Weights of a small GPT-style language model, trained from scratch on English Wikipedia: rotary positions, tied embeddings.
Each number is 500 + 25 x the weight over its row's rms, rounded and kept within 0 to 999. Layers, rows and columns count from 0. Numbers have three digits each. The size before them is the row's rms in percent of the matrix's.

# up: layer 4 MLP up, 512x128, rms 0.0591, rows 370-386, columns 0-127
# down: layer 4 MLP down (transposed), 512x128, rms 0.0568, rows 370-385, columns 0-127
# gate: layer 4 MLP gate, 512x128, rms 0.065, rows 371-386, columns 0-127
up370 087:472492506542496496487495477526488498502457487501484501520495518466522504468492482450542513500494528462481508537494441506507497522470497530500507469523532487501515530530500466545523526514531481474488469465452509485518461532454545502502520510514499491519542466459516525501498521422470496472491493499497489498483529508492515486515556511513505443530524509484454508504485493500554503514471
down370 088:506492510508478447451466492482502541527502525484510487526504537514487451475499491505506495502493499467454474488514519483493505508459515504514473523514520553473487457514509486500508528548492517514465489469531508515462493534528507534498524480519502463491502480520501566499469479519499495500465473518490485560479470517521448484456504477480491458521504482526530458508519499480557452488492
gate371 086:515483476509439466515489509478500480474464495498482520499491472503489513502481469498499456501478511510507478500491525508484511547465511464477498465503453530492515533484521516537485505534483542504520481537479467500452503515488503501550497513498490510543526530491482495514504509518472497531502489539526487468495490498542496587492483572450482494553475495544487477491550503517492508516499
up371 091:497504517520492516484461516503518504525534518487505543472479524544519534535516439529480544494492474503509456508481466485497510502537517518535515487450525553491478477501499493495455439494501473539493494562517477493482503479476502467523486542501528516544518502529492521468508462497519467473500540507487488484479555465492493513510500469518496508534485466516492496497492564486516491496495
down371 097:519501515429487463476513469530505511553526529472518528455508512510472510519514484484482531474507493485500442523503480518487526479508504456500500501488514545497490473484533484495504538523498466468434508499501487462477497517514504488513492505471532448486478502512497497506506458509493471454518531472520460476555519475540462515490503484501475495546548487514497499472492524483462493461520
gate372 105:492501468495533500479514481513489467478489532500488496525511499505480526555497521515498498495496533505515537533488518507480473561467489537503503506515455503549492502540525496530407447501492480484501450544474479577534466478464458524518506531501526498508511512500502536484507489499493523483458525509475545502516498483509522502500522475476482505518493501491526497507491551475505490525499
up372 110:532510527528513526512453545495468519522500528464531499482518491502492490467488480500490537519516463471500526503528484469516484463508497467494489493517475502529471519448489495482509488518533518517506557498482511474481569516497535520519507493485505529533473476518494527438493510506455504520543491499529498473501538497551515518479497536491480522492511562529488459471447512508534527511510
down372 110:508495497477509522502464522494417538469495516501533520503522512524490464474548482475505539502481466503418477508518482491561519471517536483525480516516500501527490510505479451510517509502491521472491556499480486467472505479539504485511521517492534485517446491502514510493486487500487503505494513482531447521480515512535511513481536507492482530455520511496509497477438478483511499532467
gate373 091:484525495550503448464523477481493511520511519545513475492526503526506514493482545525518524473541514494489524479495497483443493497470462508522515490478539515492506480531533474497445486465505498505501509572536505546502498504513515482500478510491533484498514500452524486455511501477502504496496551487518501506510560507490511540512562504520439476530503522463499497499522504515487535483468
up373 097:541503485467501521554486515500543514446463535470487537523532478504511496525503486512505493494518520529505509522507509491495465484461513502461516516540465561518492529472569505487570471546500497483483491494465517498532506490503477489503518491488481501490489492507520542497541530516521491521496473513521481486493476542509510455492489468511525518532527456495488530496554511538486504526524
down373 095:507529518513500512497499495492561478495554494482466501511542507473488513442490522498483508517532471496489475485503473495452480556519523492493559511510515487528539467480529517489512512543485496477501453493488541511502491507511519519557503542534515466554446514500525520521489485535520495447475488534517527537517506502511516496509492493480508472438476490485511523499484513509500460490520
gate374 107:493477505452507478536504525518515504524515514503479514492512443464534519483468443466517484462478571528514486488523537526514511503475495529488509486493544487495463454510524514511495528521496557502502499490503497502489498478496457519546500515495540472501469463486486513504520498519519494473488518548514510484518570505447535531469504483472515485481509486461514545490504512466494467501517
up374 108:521496466512487516501501495492506460504528482501524494525511496491484481487559516521457506504511435444475517520446460519516525500510492523483460480515446486497520548500449543496515481477508504525493473520473517521523521510517512485474476525522457488519548576523493472502506492511434488540514445467483495498482495490518497502522496493527488523501465507518487477475519510496513501473508
down374 108:495519470517487494550474518515471485498541474480476507492521461478517511525500446493505488503502522473500530491469490483523465535473534526498488487515527472490511475508482485478468523496518567547472473507504502550501502487524522505505488575490509484536507489504517442498508481508482484549568472505487492498515511463491499545536489491537468502493488478502489453486530540507505525502541
gate375 125:541504477508523488519497540469518491482471479509554496476495509484454495532490458510548477490548523506516528511502509489541503512502478480506520527513475570588493465513488495504521500501518547467503477489521551515490510505493497501485481490512424499505502528484521503526473509479490528512475489485511498520506521533508520512537496469460508519539487506504549521515519551521514517478482
up375 128:472501487460468501472483476517510543535512505474502584457482496512520541479494577509490496503507494502523497463524529485509482491489479501500508512493510481468463569509518511518513471504467466491519493495495458511485470486517503489528509476435517492491492490508486507471516506522525504503528525514458519473448520468482469508445499545520511482516519516483474545481495471475527485488507
down375 116:532492503518553536541536506495510491532497536492550541510490465493519514510513540528525486537507451507495517520485492502501456513519481522504452491496492467486496554467515527521520489514478494514473486504484503524533479508494523492526481513486496450547501534510531523480473492575504450521499498506464498474498497499509471494498522515539447511502521503474528555509553485489518505487533
gate376 087:482453508488479497513526504542535494498501459504500482485507501537511516463529500523499517486485505501483477518514496448507533496533498508488466513508551507502473448481509503463493512536527541501482514522532502486518508538497527545524507496514483510550569467468488508464467481565496517456481502504497535522497497537511533487514496523483501483465497485431505510467441505501530523511494
up376 081:517490472479503492553443477515514488506446523468511476551512477480481468538518505470463499482545515490486555503467493518494526478502472454480546475482449514519507527521517475552484482534512535505502471523473501548505491476537467472504486483491463507470458513493499493516543526516504503520484541492464485490538471473479487517486471489504486496506490484500511499501519493490528491555518
down376 088:542455478501524507549500495515492482485478499532520531498467517539506494456549489488498473537509519463494516479468528448515488518520499474510494477508509506518493491480458516499467543492553525505459478498507486510518527498451479507549497549510466490511515502451480457495497513524520496442486526487499490523491487525481502528451518491508461511455490493467466511504470469494555480509497
gate377 106:524490492522501492486508478512508478499476489484520466485509437509499501525533472502523517536535524502430479459554501512518532486527521515537495473493471527481523467472481534533523520506494511543492482458507531494478488485507544506529517577492487512520522488502488542493539451492494527478503481473515504533499538528459488525475499444478511518511502505524487479526505525513478460499523
up377 107:480506498517516489428475533458520501460502530537500511467522491530504502525528488502492473504498522504526487498485463514536514481480514497488503532480481482512498510504525477479508463512532535494497528469493485499522493483479474519503499518491552492520493493537554506515515489476510514470519569521503496506518528481538515460482475508524484553439521494494573505497425530481486492477521
down377 107:474518491511539472456481513519465494442504499494497474523474508499471548535506526478475510481486478513507486487497529543499521497476503478466512491505480497464539497502512495514498482508534524484510490486495552521504497509500532446511483438478498474503554500465478514480530511512509513547495491523460500507499535535523501503459508474541450544489488464497530505469549511468526471557494
gate378 080:492541519510506526487494460466470496524517515540499488475487555502498505535507503518514530521501523466497485520474543514518474520537468554518505482513508461463528497544519476521533518473516454460526482444502484520541462487494453528508496513522496460535557521474482498508524523480504491514493487489537499522492484545465492529528475476460498498476473511511484456482511485507476491519530
up378 082:517470512491503483498478464507510483495528512493478503500531490568472506555495469469484525498501508541529536460534484507479460488512463468433519496502504473516516474511509518489498474504467517531499496481552507480504478515496524518507489526515523519538459489536487485487559507497504500523529475514466494522544464483480491469502516514535501516520542475493502537523509490459542442542490
down378 083:510482526488510483521474488446537512510496542534545496481511502469540502500489478513533490460468461516429488437476516508534512518479508517504507495476517497497483523494508498512466517487477508483539540485483508535535513495532479452482508524547501470550459486487514488505469547532496495494568481478464535521490482478517502533496497496524495473478504509476513493501532483507445486496506
gate379 086:507499479500510492486508522515473500503531510456485487492537500472473506520524472479481483507533493509478497468484518492523484519452480536463519468508481524500499471515519494468475464563486492486512478521539473497469478523467474516484449528481499440527508469534509512479478531587527502480499528500535484486493509445498522528462505495469475480502454503464489555521501498508491517492526
up379 091:520553487504482514524518487457516521466553520476464511479503517515488482526516478517497506503493515522507491498480505485540472530474503528477492500535509500544480483502504578482464472524522469507542490495550481492480494492483479499491531456481500448495503478501474502503484524498528529532505498534541518508480426493501486496491431518492472496521441491502532492515503499512549524493525
down379 090:519516476500483528527504537522517538506498523460459479505500505542519467505475468486515568517505514486541504472523465536539494539495481519494525540541510483508476465539521501504534485503560461509513510503536518518543506532465502509487496473456552470488492478511480513535493488503516512475467503491519537498495478481541535498504491455485487506521456498522534507555486512520492507487512
gate380 070:433470496514515521565504495476529527506514514507497488487449499445509460510530502519473476510478440492543502524487465486516492482509499499497518525472474481502504506479452507507510488505528494518532516470503468464481460512463437491494544464480499465516527499501478517509485498500535518479510547503480514446495493546494481488495527451473493505498441536494491485517490504522483521499513
up380 074:501517490481485474480550458521537457470549497483509527483478496503522516488505506489514485459496533503492480475466487518479518527482496542532487503478486452438476506519526492535498505520466516501487505470520478501506518492555507529511471473542486512459533591519427496498490483469540469505493467501516512497540503515492516497509480512485480491468479503525532492500531483499504465486492
down380 075:455496533492500485542458509534542472512552500479483510474489505526470524501527481525514528566521494532486514503505498490509493502543485495505475532473490448496483505498499521509480482505524508497427522502526432491527554518491479525502517496491493489485522556545480526497451461509502504491474486552506486520518495517506538476533536485535499519500471474508509494467481526500491519494522
gate381 073:522511470482487487492502482554499475498519509502482518480473468521468512447466481481512478492507532466508495472475514537493495503443513498518502487506476523519533489517485523528496445496506498504525520507534469543467439522490464481475508521492411474527459490523504509505474479494506507530493535498505540480525489491519531540510491491480447522496500498496468529511542530470454501480517
up381 077:515501529496525483507481501470463512489470497560499489442462511461465543462475482485498508485521526493493505471535521489541515456510504475496457517477514512519519468477531501510520522472537489557482495538536499501486547497520472493522499525508468507489498508534515520543519506503475482538504488464527492450500448487514501520523478550500527503477520486463522496492507492506562487539495
down381 078:431506505525540471496458522471461455509517502532485488497513524515441516508504482485487513510541506532468485502532518517546510513510486485465494503478507486514480483447500462492542549508484489523437488499484523518487501501477498492501540508492493502490493514506531491508509493500478511525466448487516461475503482499536505481517486510467563516450522500488558528468467489480537480488512
gate382 097:534501492515523494511479478490485464482487537512515491493527515510537514467532492523497508514501444488507433507475484473555528512508511478522504496499460514446493494531477512483499546493525481542486510496517519509511519548510519516504481501496513493544521490493504484496463479495460511510486497492462503535544506504483526533465504521490512470475448464555442474464468506508430498491519
up382 099:521508512511539511503509490507474452516508485580478507532564489473464492451502492504525470535538498532493485500477510462506528454477499502501493511531498486512534512507494505475541478495482466521507538457559523480479500490498474496483480494462503505503496480482552509486502487494483501490473523486547532536512484523510521526504500521503532474446534543469454492463512482505507473480491
down382 101:486528500507520527538511497508500534522521472465449524508533499499496529503473534468537464491513448528567544472481543503501505514490504491497525493517503534508494518491502492516485466517475496553500504499496460474517514504479486517499489511536515519540462479458455519496536501482542501512456522524428491511454489471479515499517486465468501491499492517504456512518533454524485511518522
gate383 102:569494492488504512512497532443496524466472467471481517490530506518487520502521544509485502510514474473519492498506486510541486508470466488512486527470522539496495483508470544460511507521508517488498474511457540493522468438496497457518511501511484486571502516522522489460492521499549506493458479473510504490470483560492507503523518566501471492512499505471514533542520490509503497538492
up383 100:491520537498514478481462515506474470501474499495477514486485503471488499492539532501518562484482473474508492530460500514551517530499521487504501495444533516491524501475443501550494545497474513475487491516542511568453536491511529550504487493546511478505546468486525499512491494487467495500515523502548513512501517500513504457516504515470520499458445495535531490524482503510503472485480
down383 106:443512504513441487480496470480511523470488495524510502465512475475467464502518497480479534497481532512457512484500510508503512441473472488529501495433528500494474451501553480514484555514504455465525498481521537494499457496498476506511526467493494496441461463453489495516520531519478539510487492507502507506485517478496482500475513508525507502473521511532494531497479461515473531452498
gate384 110:490484482471539496497518520512497521556520501524489486494501476506474491537502506479471460478554509483501514498503545502486507556531483522479522502466505532498517468501552574491515469496504481560474485520461511500531469509482517468515499518510460512542506505530539498477449501496492513514529471505488499545489494521463498467529496471479478562509509532498492505538474491518521463527506
up384 107:517492493489515472514519512482507531525488499530481474450469498535475531495514536449531487509511504521487524508472526544530536530535512481477487485484494517478525515451468501483459466503514462531468492515482511500511472509504484520494552522504478481506523517489549519554462476490490511525506505528501481510515515522487539438522466470477489531465508495503537508559500539495490456530525
down384 110:461540476483530480466515512478473479496478503501479543530527495522494453475531477496486490546510468465513461500524478503478526523558496543543516508484544546492502480485502503459501533450490423547489484472519496502492500507485505506538487476492493499481496529486490499493473533521534499553538471496508489518518513508514510532481529508508519497522492500486473518557486550483495517491489
gate385 095:527460505520508483483480456452500497525479460500513488497480518503514491484510503499467539469574510483482466486494522510499507497513480496490491457492504490449535488502461498505496529540482522493477472498441510532508516497479566511496523462509481521509542561469500492488509483480480489453525483483503502479451488498462469503513453491534453511484504508525491477472503514533482463535470
up385 098:470499527506550499501514490487506481479494509517515534467494450487437490556546466495489524498501519496500497502453466498504473516472544498511510504509545520549475498468527458505461482510513472506499472488506516508550492510465475501476469541497548494467507489501479508495530503512453516472532465497491568493560504468496500482503517536485483472527501523532488521505460509507525484489500
down385 098:497477495450473500506450480480542548556491461491525471469523499488509509521476528471528539492497475492484510481452490506515478505512483544482478468516535451531518496433485515489507485453540508490478505545462503496459484481490450455519480496516458497504498504495496539499501470497483498478474509495481524507509492505535507512482493499533491468498550488482499507452509542497527466528499
gate386 091:514488490478516457497538503463464455537493502474552525520469523490481506492469497525496495521453498459472497500496520485503490512473499522562478507497514515495509458552468503480530497543457499492515497529508489496463454530498521475448524480450502485504494518438460482501500474517500504506497530535495517495514507506488499541484473538504473517492476491480476519454516562489479507473478
up386 089:436500491527485567539500485508478516452521504501473487508506459521543461530508484509485470497496459503520481508513507485492527449507491498485456492534481448502483493510441509530519526485484494514514543458505495518496478564490462526534469502518493521521513509461518524545515504531451509483503480512530482513484505479483513477482488494503493504488476525519502465510485482530532507556529